config.yaml
rope_base: 1020.0
init: "normal"
optimizer: "muon_variant"
decay_fraction: 0.866
Each number is 128 + 24 x the weight over its row's rms, rounded and kept within 0 to 255. Layers, rows and columns count from 0. Numbers have three digits each. The size before them is the row's rms in percent of the matrix's.

# o: layer 5 attention output (transposed), 96x64, rms 0.177, rows 20-63, columns 0-63
# v: layer 5 attention value, 96x64, rms 0.238, rows 21-63, columns 0-63
# q: layer 5 attention query, 96x64, rms 0.212, rows 32-88, columns 0-63
# k: layer 5 attention key, 96x64, rms 0.218, rows 32-87, columns 0-63
o20 075:140110083155122096148079103114125113145155145135091145124114139123146129127147100132094117081099110148119119152092146135147126076118150140141132144122138120104099106204100132118123157142124177
v21 089:111185122082102144134139141106130115129169141152088114161104119115109108165158128119095130124105148100123168076169098160095117119140129141136165132099125114147120126163116126132132141123172094
o21 076:157104111141123126098158085116118162108109108129149165103103110161125140089115146110129114147130095157120082175128166162132124154077116118106101115142166093105135127113164155139135133093114131
v22 081:130135191099162096128126118141096132132113172151117122142123146124143105126132119118140092154178085124147134101159151188161153153141098119085136119125115117126160134144144120082109140103158122
o22 079:106123075107120157126140153095125139115106087132131146140101096108144146095098131141125121146094145132161154154125102136111105099068125178150113125103133112133118121093130158172184100130123129
v23 083:141095127113120092135134165089130105110142130125121103115140125121074118132147138103119131129095141131143120113149146090121114126087133149126083155109133103135130089069114148102152123042113125
o23 070:142151124121130176104160123160126172130129141107150150110168154116180148125100133150139107118149114133137136164117113171132148108159112143133151108106102131100133177195119124157102124167136143
v24 087:170157135108122145129125144097155122065124102098111102112146071092123117113147116140127140116134138132103168144097122147123123154123095107128090156176134120117157137160072123139121097127161111
o24 077:111097114142132124120154063167136136176113139130135138112130180126106149153135161134140133106129097107120101094135123126155093150102157164146185128085123143103124130107169149122128169131125140
v25 086:127075093112157118083153112174122154117120110146140076137151149142151132135128155153132107118118141161079139120139101156122158142138183088111130127165157110121123114146112107115149103098157133
o25 070:153158151126107134174090114084113110147144173145132186143106117104093127141124104115113158099142098088132113117104147134167101133113102127155115161126108175116129127128162121159135154153140104
v26 086:178138161150110149143124131134171104099155134121172127113134168097123177135148106124085121176166115127095145147141129150117118095130146128137111142132131164177136132146096111110148150136153171
o26 077:104138113143165088128115154180099149158114121145091145128119114132156089114106125111142105110115140147178141099109123084145131140145090118149136093124149110093131112119167130162120105108067130
v27 087:130105065160103151162123112143152123099128153127083153124105143120068121130115118138135164121121121125133134093158153164117159101113146155076119083117145128165096118141106126139129170133132130
o27 077:091161184140155118095133148133123141124141100169155100143110105128163135126143132115102080123165117149130088137110108084135087144112134097160106166103122123119173142116154125094143107139131149
v28 090:096117117144118110156103194124139132141125113157152134140111129148147136147102109115162184136128124134182142119139112150178138153129117152152136115168124114124133155129161162078152101091127094
o28 080:155135147113137129112147084149123117136135138128143127124132135103127101109120147151122090144124156119090153126128141076085131065131111128099099126108144158154116103143109108201089132155137173
v29 087:128132113109105119133128153102136124134109096157113132122157097112111154134134111122147107147162135107105145093114153139160123126154118161043145167142139111126164157152117157139159173176109152
o29 081:147101135140115110124130100153109104106118131104143137126092160096147105138123133112132170128116142104125158147122089141085132129119118100198095117110121144145083101088115125087086089111146096
v30 087:092120121149165141132123129114148109138095106115095143153108121102089113168120132133120102126129155160110146118127066134118161097112143133125112163123135132087094133127168164152156127103152195
o30 079:145141131120103086161133127171117124129168142147133122125146118156149151101131141157133142112128101108165082152147154107122095142102126119155135104119128154178175128137085097095110150171113087
v31 086:135135069110143121152155109119131124127173118117112093127142150095128171102114144146120129130148143134188153114117124117135108091174145115125113111108126147087106189141142123086102085116121140
o31 076:116081184145127141109093151143161117121079152142154174147138099132142133136118142133122110139110128140120131147130115116134137165112130131138152120128113093171146094121132102180160201139131107
q32 005:126135149164130120162103156135103137093136162142127154131128108124154106096116183143132116138125153102140108147162145181173155128119106070142116124129122098146181107155146135126111168122141159
k32 008:082116141134125119128135068127114136117109105126126123126157069122130147096135135136118157128141124113097139105126121120134168113156153170168102079166085093129138158162151103146174108131128127
q33 006:093168123138129202116146117140141183134160139149104125131091138141135090191115100132099127158106115160144122123091154151138113129143125133147114108141120156146122126157110089125147118137092145
k33 013:148127121082129115105149178136172128149128089121121130091083159139134133149080113135129086099141102101139131128123160121139105109131145095101141151123164168091118086104099143098105115128134110
q34 019:138118151121124119096090124157130079131069099093158083115169163136099155108128114117175152078153123142159133133128118084134134099143116148119153130110131102140115114125100148099110109150141122
k34 014:144116125123141131126088153136103122146144194135123141153161166123144083128159116104164169150113167170167149152150134151096133129102135124113116184112138106133139127122163158129114140104109154
q35 016:164129173114116133122138116133109119130158138123139078109118114127110154123202096124131104108139123120159124081150086072129120072083131122125144103139137135096111115105100152133139107114129116
k35 014:140133136086140121160123150123109155103138085114092122131114134133154147064125116156139133137132062151118115101105086082101149110133120117107110126117177104149093123124122093135125104152155104
q36 021:111154104118139128148108145146116177128171180165084138134115160111127122102153116127117105167099137113135101148176125139159117148111151123127137158170102085147117143097120111148161159152154126
k36 015:114166103094140161151097115123077143109103113117119123104123141137150116062127132134116149147144071134153103131116128114142151150112138136135137131103160077135100133118152095145131099179167144
q37 028:133124142114107110106125101117134099140071081097148135112151143133115126137077161117128174075143111150127162155106143138104146167160116119128131088088158153120129122172129139111104121152121151
k37 026:117107159151109097115124102116149084169133134125153135104160130165113105154118145084115153099131187128135143163131169172118137147151120128122127100127157165118143141158102156135157146114087152
q38 042:105133097135103126139134111109126129121125144153133174149097131143164088138088182101090134137148152143128154158135169181125143194143127110124108128126157141105145127149151097148129168137134152
k38 033:137123122132116091116120102104132061154138149135155141117160154131137085138121137083110149122135165120150146176165163168148162145164110145134113111121170122113152133170132135145111118102107157
q39 044:170105129152122142134137138109144145097166137086136121118143090116135171139116091109154111130114132156134121126097093119110113080096102131108138151177135142118127145157136202127102134080123124
k39 044:134143082119142139138120105119112140108087104153105137154101120077117148146114138179101113138166073114119111120148085096157153129106135145159122147108090112134118140115140097145092110153165107
q40 005:110119135158163131160099121128141135146161174162101150153086083136157132140140121115122088129129152137100145164155137079156112156087142143159120142164123164108134130162146116154120142116138167
k40 006:134127136123120134120105154111127126137133191164143156132143133126143082193139108088088129119127177082128131154136145127162114133107089123122124137103092176147123150115107157149128163106111141
q41 009:107100161137107083111127119139132095119111127074157111116117123129088128094109106153147163074165136140127123111118140125107133126120150143091159136146188143142132152131114171087119116151086128
k41 013:133153136145140139138120099137100121106131116093096117146131120142143149047139133142160167153118090166147131103118101129094159138150166130147097122136158060135126130147138098113126105150150136
q42 010:145139138095172106140118123092046093159144144119115104115117123114121177151144119140129133073140112133168108081144090112148127110109111136136144101121111123129150125123103120109093124098155134
k42 008:097093146133141099164112095142093112139127131095100152133148093132131134120192105147120158114158131163123118101126088102109153112130143158132134111122099079151140178153160117148112099118110151
q43 015:182129106147128147143179131094087129109163134117123144131106098106145145149135135147112084101132134128120120098088127150138126103116128116153111104109149176081161102112172135130119126068126127
k43 015:136153113142137151138196145131119162085096093132146117151094111100126169114130143149110093144108087097103118105097108114158110120136130109116146119117122139136079129080108141134152121152152087
q44 028:181124174126123132100143157142121142119149136106136081123145093129129158108169100120148099098130106123130131079116088102137119053100109138113126117133116128109092115085116137123116133110154102
k44 024:153141126113147155136140168134124188104122143137123114152112132086136147113159106153156117148120084122099143086122081071142106094104124113114120143127082096116090116107146119130144113134157099
q45 034:100136077133129113144097117123126143120126153181106163149090150133157095117116167117113128171138153124135129166177162174148128183144150113139110138142125109134154147131144092147143164130126138
k45 018:120159108107113123113114065097106092118103121135159133138158141130141127114125156122104154145155117153159122157171148143170189151153110164147118104102155108133120146148132087153106121158139145
q46 024:110122111147150139144140142148152154114125146146120135173121137123147114136113107150125069166144152112117069099121132111136121107102125143134118185161067079178145119100127105139151116141131111
k46 027:157098102189128114153120150159133127098165154133092123135107118103146133142129101155142093150132131116105091104126111120098112103104122129140150157160090071134154126130143129125083082105140102
q47 114:146110147134126143125143130122145132125133127058134114117167092121111161147108098119146142102121107155128134113078109106093117102125085141114152128142154141123113131171128205111083100104116134
k47 094:136091174136110104120155166143133129133170137086137114097131135161123117115131116092160134113080166117128132123103155173083095120139133102090150117158138146140145111127118175098149138094107133
q48 144:152128120123098124159123155115111111101135068115099148160177141113151098106136137121151102152127109138108077142149082142127126101129151138114151112072112157091155163128118134082147139120139124
k48 140:156125113108127125113137132102098143106159087120112118154106118129105112143110129163122149100157129181147047169158110113103117135086120103096110117098121160160146131121157116097112148141131117
q49 148:125159150101172112149156169160171126115128155103131106115119139145145145122128111152130169099082115130128107127134131125154127163090105146127156095119109139130121171104113137146165068162132167
k49 150:104119157107144144138158145113168183114102097155151116130116122140149155106164117114110094117127113156117127105108156122115104115053125128094135088098108105113120148132110117178144124138110167
q50 124:127111155164134143084116120113142130104134114120078135118147109140133122122154121148125138179128129174112168105106172125118119140134135121111156150125150191179120108147173160110096105136110164
k50 130:104129136171129144104124107093154111160175130132113140162130071172119118131128111114142143160095133154115157112135148157094152144115153086132150126140139179127139150089090152120102115163123110
q51 149:114156151089132124134127145147136127152148113147132112126159155140069101187125089158125128139141149141144145090069123109126142130150142094162118103099100095153148109146099098101141115115118094
k51 142:089139132154159162172102119199124143158138128133105148089142132146102118141131135128113107099137130129113105110082133069161123163132142130174118134120157150116162133152126093119144159151123130
q52 145:113133092118089154121158146166126117121157153139133138179165120141156094141152111099073134086156122109113118106119123117112150134126080075124121105139130098106133107140154174102139137132154149
k52 135:178132125158130121135137152174126133136194106144117149144106141141124098134145124097136088074135128115086127136114135101098142089125082106090108108123143128137117122157158129131160085114098109
q53 140:138121132151181110108160119135105124070147121145126109092123124145145091164120086127125117199130098102167152138101145091102135118110163136137134125100146135125125138149111156091150153138155133
k53 143:100094118189166104121129162138091123126157095100113154125095094131129133143161120152163135136121099107153143117115107131148091128097129109128127131098146080132162128112083172096110146143145137
q54 143:139138129132123137160145156143165072133104102110113093161119103151178094156144173155118134143121165121126153120112160116148142115122141155118078127109120126166181157130137118137115146098162141
k54 142:123128146092152096126134099161174096114146118158111168148131119128182135145132102122150120100107165147155139125158152117139159121142111144152099131090130137147180143137123127141065152091111141
q55 157:121107123145160145095079144065126142085169150142126105130124119105156120167099150118133093107126133160130113087111156146158148164172109112112132126107101118115147139155145109111170105134116146
k55 147:130113136163125166106083189096100113138167195127118085148169131151141139136127113119133099094151132169141109149132163093125151119110161139124125130100122125122108128132096105148100123142129140
q56 148:111154152163171114093111117141128118128086109114113099131151148141173115120161119128091119125138139101131119121165125096094140123161114133107128092124142122117127063070144110087116087156123117
k56 145:128148135156132127111089149132168106118130146142164147172092100096149134103160104175128145146172152141108161132141095098105149124149112139117110094118142130100104125105140128108154143186096104
q57 156:135109126100120137090156148108148124119119127130119109088117136197111165129138142118140141113166126110107161148143082134115183107133127143144156194107137112155174143142141140118144121168112143
k57 148:125103111095105119122080100128126142139131126099076147090107121184137124114121131173097106116154106122145155108145130175110176087118129146168099145102103124117139121116121162142154090126123127
q58 145:107112120074137137136086132151106110134098110145094084099114100122155106119115117097124153152087147119103121155141127102116133134125121089101073137130125102122100153174125177136130146177121139
k58 148:111144150082156142129107138142065111138131111103143152146144095157168145097091122101145142151110156118138144138121111131140134097126098098116095114098157119187076128126115108119158137131112163
q59 145:128172104106166150153159103120101154125143177097092119128124116131149169125124151170123120156137136123114149171154151123085104156154115138109147102111131097094182127147106125125150145101105111
k59 149:123163118145128167095137150157122127098114127081141141134118114133102156110140129139090112150095140170161112152149122153097126162116135170161110105124116084117168104154147157125172152098089127
q60 132:139124125133166123168142178123147137128139123142103118126194089119103143095118115141129140172151155115133105127132124155157124115120090107153142094127122151130160085145167154183120107168129128
k60 137:132091144159158092152094129134151103135133122147137119131159098169108164129107118132110147159152148131122113085164119116101096087097110083133156104156114142095154140165170106147154118105125136
q61 134:160109117124108141080140093148124114136142130146097157149128168149146138132147061136132169142154105106110121163111166132162073169096140131148159111100103126111095150127126120110149127127129150
k61 140:190173110149148152099111090106133135166124098158111144127138149143124099121163127109153168127126130159121133131104151141141107152080122142104139152102151061091127139119119140126138102146160129
q62 142:099125154098123118159119148122102156102138137108136172111089137138140111189140114081107130160136150177113116133132083132124146137111140177112126130155135129087132156089141118105111077121122151
k62 143:109118097098102116158126111099119135116159144089157115084096152136149062108157074123115134146138126153099105111113112149125116125122120160103116098141160115149161117126124113116086125147086160
q63 135:129099111081151159112124125139097102079141127133121148167093153154076148121129139083130158166154171139104143124116175100152103118142127153138111104152114129111155112090140152141111110134151127
k63 144:155138064089159123101094162133100108114140121144140131147115132136120149115087111092136121138090117131068174081128141143109122148099120150157143113132137131116167101120153099129091141119152130
v32 119:138149105134120157129104081105123118122104135121136101148132140150165138150108093145082121121090107091173133126090118135120131093137064124167135086138154154109140183142149123099125119145136114
o32 130:143168112136128139125115091104117142117095126135127127137109163104174131148114144149076120119092079092169156141100132165131104122135069149148129103139131131129138181130151120086151109129143108
v33 120:173099148155119160083135129150117165125115096137182161110150123131123133118136159119113106123099121141097113128117113124133162107144148105164102139139148139126126133083131082119139142117072188
o33 130:174105139144091144100161121136168139107094081145177151105136130118100133107122178137115092150132125152103126145129119141107147133120149145138131128122134119159136166064139120128114132123095184
v34 127:159131138162118154142127154112122150134101163146126135142092161127118113141145150129156150109088086146128169091151118171110143114132105114079129112125133114162180134174145105113118171160150115
o34 142:163131155130123133157114131144151124146096158122132121107126151133108115149121146113186137102080131115112169107150107160116156108179110110115164142152126143189164146174119123111092148143124107
v35 130:165136131119116100146104130165154111107120133150159077150165126128125160183138113133128108148148099127108135136140113142144121105120166130103130155157165099122161097131118154102159139127150201
o35 140:143121112105099135137094120134154131096112137137142082163155105148115160179144127126115101161133094136095123132147126183134117132119172113112138154164129103114145112150131146104147154118159196
v36 121:119117097111108109130121100151169163140162143165090118115134113157133160125140154080142109121112100123131098111159149125156087129175128129143130096122135111093118130141137142082113163188097131
o36 135:122133092120109104174130115163165147143167124136104147095126128134143128114155142102149101093112112127132086132142143112138081118171136166137136100115145115092129158163125132115103178167094162
v37 122:170173122136108111115097156134125149092107136090078173090179115120103119098116125118165127146132132123142117123129146104137160120170105147112102098144134142094151156138098152158108130131149160
o37 139:157161140118090105118103143117126152097107149103078151093155114149118114075119104118109123123114120105146094133152152163121175117161110119115123119164118151102139142118103161179138109110167143
v38 131:132091164135152084123122136089143147149112123121148150145093127153117190122127111109148107130148112158151111165096131103146134166093099137121081147165177113151158141132162121130122118125119093
o38 143:143100174137138076113126127088124154152130130121156163154094128168111185130153112097136128106119104160143109171132141107125111144121124115116118145168182087132152122126160139121115124100122095
v39 128:135119093126158148147099137164137139063111115100131137128139111114153159160131170127112161106129112160104169166110130128147135129130143110108133153166116169103112163132121119096131078097108091
o39 141:141123099117134136154127174138115130071151126090157131103145124138180124141122108122119151126118130169109144184128137112113149105139134147080123120146139159132103156127118123088114081105066116
v40 128:130116129105118085099156133099099162096120112135107102137131134166157103129129093147141140140130110129145149133091180078113133146175166121135126106167092103121113093149168122118140145084109126
o40 137:104113125105113065098141127145125128136101110170110121123128133191161093123086089135137119165085118096165155130119152091132130147161156107145121123133101119147111109131149144089126140103116146
v41 132:101127169152156117098125134130108110095129137132140124091132177136174105112149154136126092160127107123101090094138137148160096103127087129139107150134124137083138142147162164099133139084169124
o41 142:106134172162139138090103122134111102120126128119125116085132171129147096129183139139112114123119131139062084093129163134152116136147116130148115159147103135097150145129137153083105162110137090
v42 129:131123125128146138113138150141153161141144103088139096144095104097157107102149126119147164098129147145130111112147134130126149115140162108190112124182129099113134113179114157125115096144197123
o42 143:090132124125136136100136161147135149137133086084143129128081094105144100104139126117132149139112168146150131148161119180106145122157160121182113111148113062130142111152114164104124110129149116
v43 123:152137106128109137144139187087138120136133103153100127112120086129109150127159126143137130132052162124131134121121118123171122102111108197134129166103128129115099119158168127087130123140117109
o43 135:137147110158112146160116188059135130148141117152107108123113100130093123111158095133133096119098152153169131119096127155155153123097126175131159152103142137091116125136164128093124118145122119
v44 124:132153079153134132140160105104124141167160124118170100136095154129128169098123160163115155145145143135126144124108149089127107076137133109114100135106134170131140136170088127108118138121106179
o44 135:128135086118104133109172105099117139166154125104154119121096147163118157095136150153125190139115145108132149106108145131116108074139118142129103167133116147138158138148096163114111118105108179
v45 125:104103106113130152131151128125139143164088117139102100137160130137125117167105146150144120153131129174161147113112105138115122172116088107138060101112122134114117091095103115103123071114159149
o45 137:101087113126106148134144136110137130124128124128106107124126140148151121147102130080147079115155136163147152079114128154102129138130064101135067096130148143108119099107127135100090087105137154
v46 122:143121137123144109083128119195115153185105157103132114127128165160144146158116158128139135165122133098124088136157119095129184156102137139105169116112105161118121132141132109121096104151132125
o46 143:126136143124144144111142129159120161142111163081134102118116146171147134135113168123145114158137123120174072138160115124102154171049119163097147137092114129110145142127133145131099118144139136
v47 125:108143137111138123140133142103086151176121129122153145150177093097150114139101154160122149081118117102102137110130152119135141157113116126130127138164100104119185155097148182096113122158100132
o47 137:088132151114147124140135170132124135172107150142144125140178075097157149141101143150111143095130130127138130106157139115145139141116114116143121131160097118140194156105161172127113116157088163
v48 128:094164103112086094134093158141129129162110147113157175159107110088147141126133112092142142149155093133183116134098148141139153085109129107150153130110106147122125090135155127099127132096117149
o48 139:103125119118089086117115139142173132131118167092164170150097130085115154146132097118120146137173096120160111132096135147137164120150126120141157141117082171125149106150156129087139134107108135
v49 128:158103146126125092134116081151127112144109137089125098130109076084100104074140119098113091126098103123113119127110165130120120137134124116096100158092095145097175124134122092107137109153126137
o49 136:165130138123148097138131093142119119154122125119133118149085084063118100085124123106123097124123129132118135142122182122115127130126099110069079129109118153129151133157123073111104112140119161
v50 128:131138117120164107115136110133142105092128145150114101134110133112139105110111164142176114102142127122162132118101060135152145148102117086120150150131142104092129103163153141148090127121069172
o50 136:138165143136152133109121116147133149083122146142097119129117150104134156111117165147144117137142149134140139123112091116156134138156120103147144155153129102081116108176159139147092115075056162
v51 126:112132117151147129108111122119154113164093104155133119098095102123115129160092096116115131125116106166067127162106089120084149137146137131131110131129084138096116160156156172156120172142139143
o51 142:120123116125138135103123136098157124151099097151159139119094087139136109138090117109153134107127101136069158144101095131103131132115102120096123138133109122089083165153145183173150155150147136
v52 124:107117127103133109107147109100133139136137122120090131183135110108069130150162119139085118154140135111110125085093121150109188125119107143085126146149135111107107166161094101120157154115151135
o52 128:115132139112126128098116152105144134158142123098108117154150147111094135151130133136076107156114146136137146086115131084101191124156118175078118106161120086123118164166104090141122140118130132
v53 128:111080145170122116148151138165125109104140160166115161160110153135087126092088098121097194100111123108151125137142119140155137121122161159131097109148105124113116143133122138084130116118118161
o53 134:128081119157128142119168119160115118086116142154097161153106150125083148108110115119114181092097138110103133127148119163166133163107154151112113093148102098101117158130132131077111119130127126
v54 128:146111130124162137163111092101154139136126146063089168142143152109117142146120138142117085105110104125105144120156146097115131131091146132171137117120135138146073107123160150102131159123137183
o54 141:139107153134146138154119103117131125163121129053108174125153149108130130153118142134107120104087130101105155133150154097123130101114142115155125135120136134120053100124147168110118152131147184
v55 127:107111093147093125101142099130145111099099132145095122102159167086140152130132128118116151125114133124118097129108165114088139100056120120142079133155136139141139093138095140142111142163089104
o55 145:101110105117108142115147112107154112090083134136112121105144145096142173112126123115112127144102147143137108151129162118090135103063101144136102119154115120163144090173129145163128167147094095
v56 130:110125077132142073130135119137109133158153143163104114105160149086131172097137121140133104112109145154141126135123123156089164109152163122124147107114184108120129183106157116126117107099151126
o56 141:129144075128153076114151102146122124159137133153115086112148154083126181122148116125148122143124138123104120121134113141083159108134149098122171113128170134102102167102146138109112092106162115
v57 126:124136126148140129145118132107152125122128097111129074101111156108101100169135138061135155150145152125166135076161152106096156126124129121139111153119109111119121180099170141110149127108087122
o57 139:142151121114130131145146105090145123117104101114111084099105117108094105169149132065137177157131137105160127101153158117114109172159141136132125150139098113119115146095170139125159149100107110
v58 125:160132123144148138158120127117144133107149162147154115065135088148105119107144141142115166145140115118118093170127145126128199137122108131122145098123134095147107092115127129086094150079158118
o58 137:164133098130139125161074126152145127131169163153116120102098083177117117137137151142119186141152125104103115141085157124128183151118112120158115124144152102151096125122138122101107124120152118
v59 134:173157152118123057124096143102138120131186151151140131127135134128132131122127130124105136124097114116143147133145083109080110175096110126172116143138087134118131152137069116118131137102113111
o59 139:147138179128113075136109143102145097126172137155124111126128136122127136134129123110094141106110120119130112119144071119096125153081146100165106159129086129130118157147049116107129129123098128
v60 123:143121133127182119142095097150073134137116146122128117150108124162095099155145122138132123091089135168171111134139128133103116058113138147111122133153113145081118083120124141156118133128105093
o60 124:125110143129163117129095091149102123125101162140155095153078127140111083150143110125106122090101127182161119119128130157104134081126169169121148119160115157110099098117136127160119127114097134
v61 131:155166195097141158128155122147102133124158138139150120112141131097115162140142105151130119139185111138154141130124170183102133119125147132149101120129105149128101148142143120125063131167109124
o61 140:142169171110111165119150116134100130134149143127159101114152125130097140149127084153135131127192103128156130141106149142113130135138153118141106112144117152114101147148126146118060159192114110
v62 123:124154149124079135123116166143124131118151158106115110166112102151091144143172182126114143135116125091124111155107121105088101131115136129158081137125156117106125151088168139172096119127155147
o62 139:138155149110094121122113179179121101114113142105144150165120113121103151128155126113145132156083156111113129143129092101104098108144113164175068123136153140117136146096167117154097113125139130
v63 125:143097075146097126139080137164132119154160101115176120137122102146142122126124129179182132134119081132121108080117149159131136155118130153113109094137126136132092153116111133156137158108097108
o63 139:135115079151087115149101141145095104172118109087143145141127112125124117103112137177171111147108085134146129109128124168132123165103131147120109108148130118126117131112104137136134174078083089
q64 080:108104136094142096118102095147168149139125116171109101105119143125148133116099115150150088160131142125136164167163102108160147099073141106166111107132098111161101111106120097151129108113124149
k64 072:082139119122173120151126088097166121151088089150112046094153142127113127126130141133121152131146141108118122131144140146155142117102132125114119158137089101152115116156131146157107108134180150
q65 073:114121102108139147127083140143091118192114116149101090114149124131093127116133135166140145159138131130110103142151104102124128135087171116171129129131092097121118111125091096153192116144120117
k65 073:113131134108201145117121079151123147148130139155102117119159141107095147168097115157131156119160143099112102145135099073158131136119117145141151151116154106167098141166150119103145146149117128
q66 068:149116093105092142088094127140149132154112130166108101121118177131131115155156119110137097115134165092130110100152094165119154131127148163140152165150090084155121114119143111133134129102127075
k66 072:161123073141110161135088111154144138146106118132096127123119127155148125118136145114109078107174113100123126100099089128133115111130138204151118139141094083128076122142125110122142142114118115
q67 103:120124104137120139087129161133129131079161164137106158186112162105139125138132098141132127079121143116101157101133179106130081136095090137104118148132126092120164143131147150133131134086144114
k67 071:133164126158113149119159158108143096075162145130083116190134141150142111155115129110104134084112126132141134135135183102096125150111138143150147127149154100136155133143116161120094113104147091
q68 073:155137119093128107107095133146131095152135114147162088110126144093112160114150104083162093113126093140139136098142094131128149096121170126117121143157079103155087119081120124118108088123114129
k68 073:155098132126113135135086126146144132137138158129154098106098115105142132089139114134097098136197090095077136104150109118178096101133133118124112138155089114115088121095135110108113158141128142
q69 072:127129142148134130165169139129146100124162107132125122130143108151146087102139123131125117116131139068156123090106077142127097101103169131123122088098153141099170103135126125123096173159125174
k69 076:145116149158170113121175158077148125089112098141104125125153080133124119120135154140146128105171128124160105144094111106140110112131111133087113132084111119118131120149196119125106172127123138
q70 073:135113131172148106128152116106141104119156126160151136112088132114141102116128175116128115105136176100121122135146179180147138166161137110101080127136126091101153129140150083133141151101148153
k70 072:162121138135117082124103133129170080117119130161136110135128132088129106153105117162147130133180186154146125160173147111097144109132123161126121123139112088142084119149155121120120088105103130
q71 089:137115114144165128143135156107081142101158130099132144109154093140076147080086148142151077173152093125132125134113128140122159135164119131121134103120133132129169080110118122140119163143122096
k71 113:127098116168146113104099199116085117099131129103121110139136089133082169139087144165121132151146108131167090140152109110112115151114146091149145117159108127124137123133141119104141155149157112
q72 066:117120106152133153128133109130087168137141124123077149097094151127146070150158081149136115135110160131145082116082091116129144151105142137126107098132140125138095122117086127164165114135118100
k72 077:134121105114121174080132083133100179126086168123113140089151150157125091152135105119120113150106147142147095140111091099161146114095161158136133100121128090152095134122135132104150141136142118
q73 079:175133110145158155140107123131071170129108144124144123151113110140126137120148149129086134117129118166133111114102124129097119200125144158133140077132170142117149113148114125134152073107093126
k73 073:150116152114142178126134088132121146125143142133168165186153128149128146123135129097134132159115159132156125136101099142119099172139129113134154075117170123081131119091103115100162119124088125
q74 087:142134129146115098097176148128180130075146150108165137123140115109147125115146138125128117054113109117118113133125131139110132103156122152102096137130172142121109110126145175144106164078153144
k74 077:136138149151089075126180133108167101090152137140138127152129107133137128167121163153137126099126126128118120128149153144095174108161165088089143149133145140103091118113142149144125125089160104
q75 069:122123129115170120125122109115141108158143092129093136143149087190124093135136135139105159135126142159100064100121115146119136123159117145131118070074137118118153169132141129124119148151111165
k75 072:155121159100156159117134140091117115149150116125090133146171102147116119140109135135139150128141182158140082147114150093087154133126130136103125100079152157153098175138122114157110123145105163
q76 068:132137122134120110095128129083148128140116131121114072111171160157050108161160145124091117103130112117125092098120127157163145131176140150131137151136112145110148132125174102115124142108133104
k76 056:150164132085126123129115123109129162139163134149138138153140141083108119146135163150148117080161127114086170102091128125143158113134105128129148138102175171115093147129160074151142138138116106
q77 071:100116141122119148097174108106139149149122140104099110139182082136114131138094153130080155116125082134090084146161088136085147101166118129155145146127153152110149123143128160130126119115127127
k77 073:139139121103107154121134105110111123152157117136098156142115128124093122126117151194108144097165148131120109142173139137077161144152122137162127141117162167137073126154109163134165112118092141
q78 060:121121109117138120152123147150093141089135176149115148105076149150151128157103106137160129140112139165136133093099182153166100140097151136152123153117128129159145171158081096117140143132124133
k78 076:122124136134138139149148126109128105091109138116118113137149142114141140134104091096144112121119102135159093128119142095181145152116152146176123140074116123155161134143057119149062110141153125
q79 119:084129126098100164127158130144127141159120174100169147142065127149113151137141151137117157092131111115108160135100136135149147135136123173125135164167122117153135133102127108192107125105114140
k79 083:131122109081082140102132133173147149120088150106153131107113152148120144125122148131107109134096083109109161115133141172146155132158148182157139123158093111111129074133138130155130126087115119
q80 129:157134145138142134107140153117161094127127118120109106116152121179158170114161116155119132104139105115109120119144109142137150093117117174109142110093111132131199171120141139109160078159134158
k80 130:156092146125136114127103133122177133127134119137092131138122115160154160124144098183117130106169131140139112107137132143105136060092109160118125128087084113121161146112114163128129071120110124
q81 104:124141115121114135157106150090140140144190129168118124124156153128096116145136149126130105076173162132122118092114116154173147147136109118171144113119120103128157095132127065141137107129121089
k81 121:133138108136109147159089133131133125138152158149110113082171164136107118145121140124082101064157133159106111115142150095146137131135135149164126120133106163126120130167148054148133126133134102
q82 124:125129130138143138081151122162113136112143149137142159121108163167114116143168092108101151144155116136110181092094175118119122141144115126135142096144160123089135078098169132099117099142131154
k82 118:116160106164143135110119117148137117132164155147154161120087132151116091115162106101114116135123123145087189094125167136123130160133120120137124094150163122065147109114131120116123121188138124
q83 110:127132196167164087113111112093154157159123132097125127088139158121107168133130122173135120119105094136137128140126116146109129136128159146141193157122117136109119120115119079123110106114089127
k83 121:086120140143109151118125091072173159128091168106114114094127123107111120127158139180113134158148121171168121150125119144135148179109176142130143133146116138094117143109115140144138143160134124
q84 120:105075136155144136112078123081106155075154143156131130153092104124126133182134123076115093128137108171109113093114119144151114154139148149102139153126114155103127142117137109128142109138150141
k84 104:134098119140105123109082161066084111126159179133131060140134139144123105150119102107126108135143119169117118135123126124120111132122160150108145143115122130139129121099086105120067101154147130
q85 114:121158155142149103156125169166137121105127106091135143150152135120138093147132101136105113163116168129151092096113130108110133086148145171111137089140110139145157105089117119110085085087130121
k85 124:126125130140143117159121158159164109101136119112151123133109120096142114135176079155145145134150156139106087117105099072118107112154132162104137103149127136134185112126128124108067155132095117
q86 094:091108153136156133126083137146140106154108084161118084109147100107143097124127143164096132098081115117102122106123111130134161100161119092103118149143133147170088099136143128111137129179138145
k86 126:103114171117155135141130118123133122134142138156127145155147092122164128135109115151115125124124136112116155128126129101118179079172131077112126117121122191159056136106110083126139135162143115
q87 117:127118121141136115133108114135146150126126128143109147142134103116127157068115125133123147132112142142111069147149155156168098148109079116126161085151128147117068093111163126173123092163109135
k87 117:169131151130124137118126119097160121136104136155175103159170116149128161093136116102123167168129143139097121120149137135122104080097120112087171087155120115106077122120141108157152102136120123
q88 129:089161125087181138156117124131127143126094158127084083125100110131160120148126163148104119123123168145105134161138139121100134178139088105095105107106115097102179136139127111126150121146119138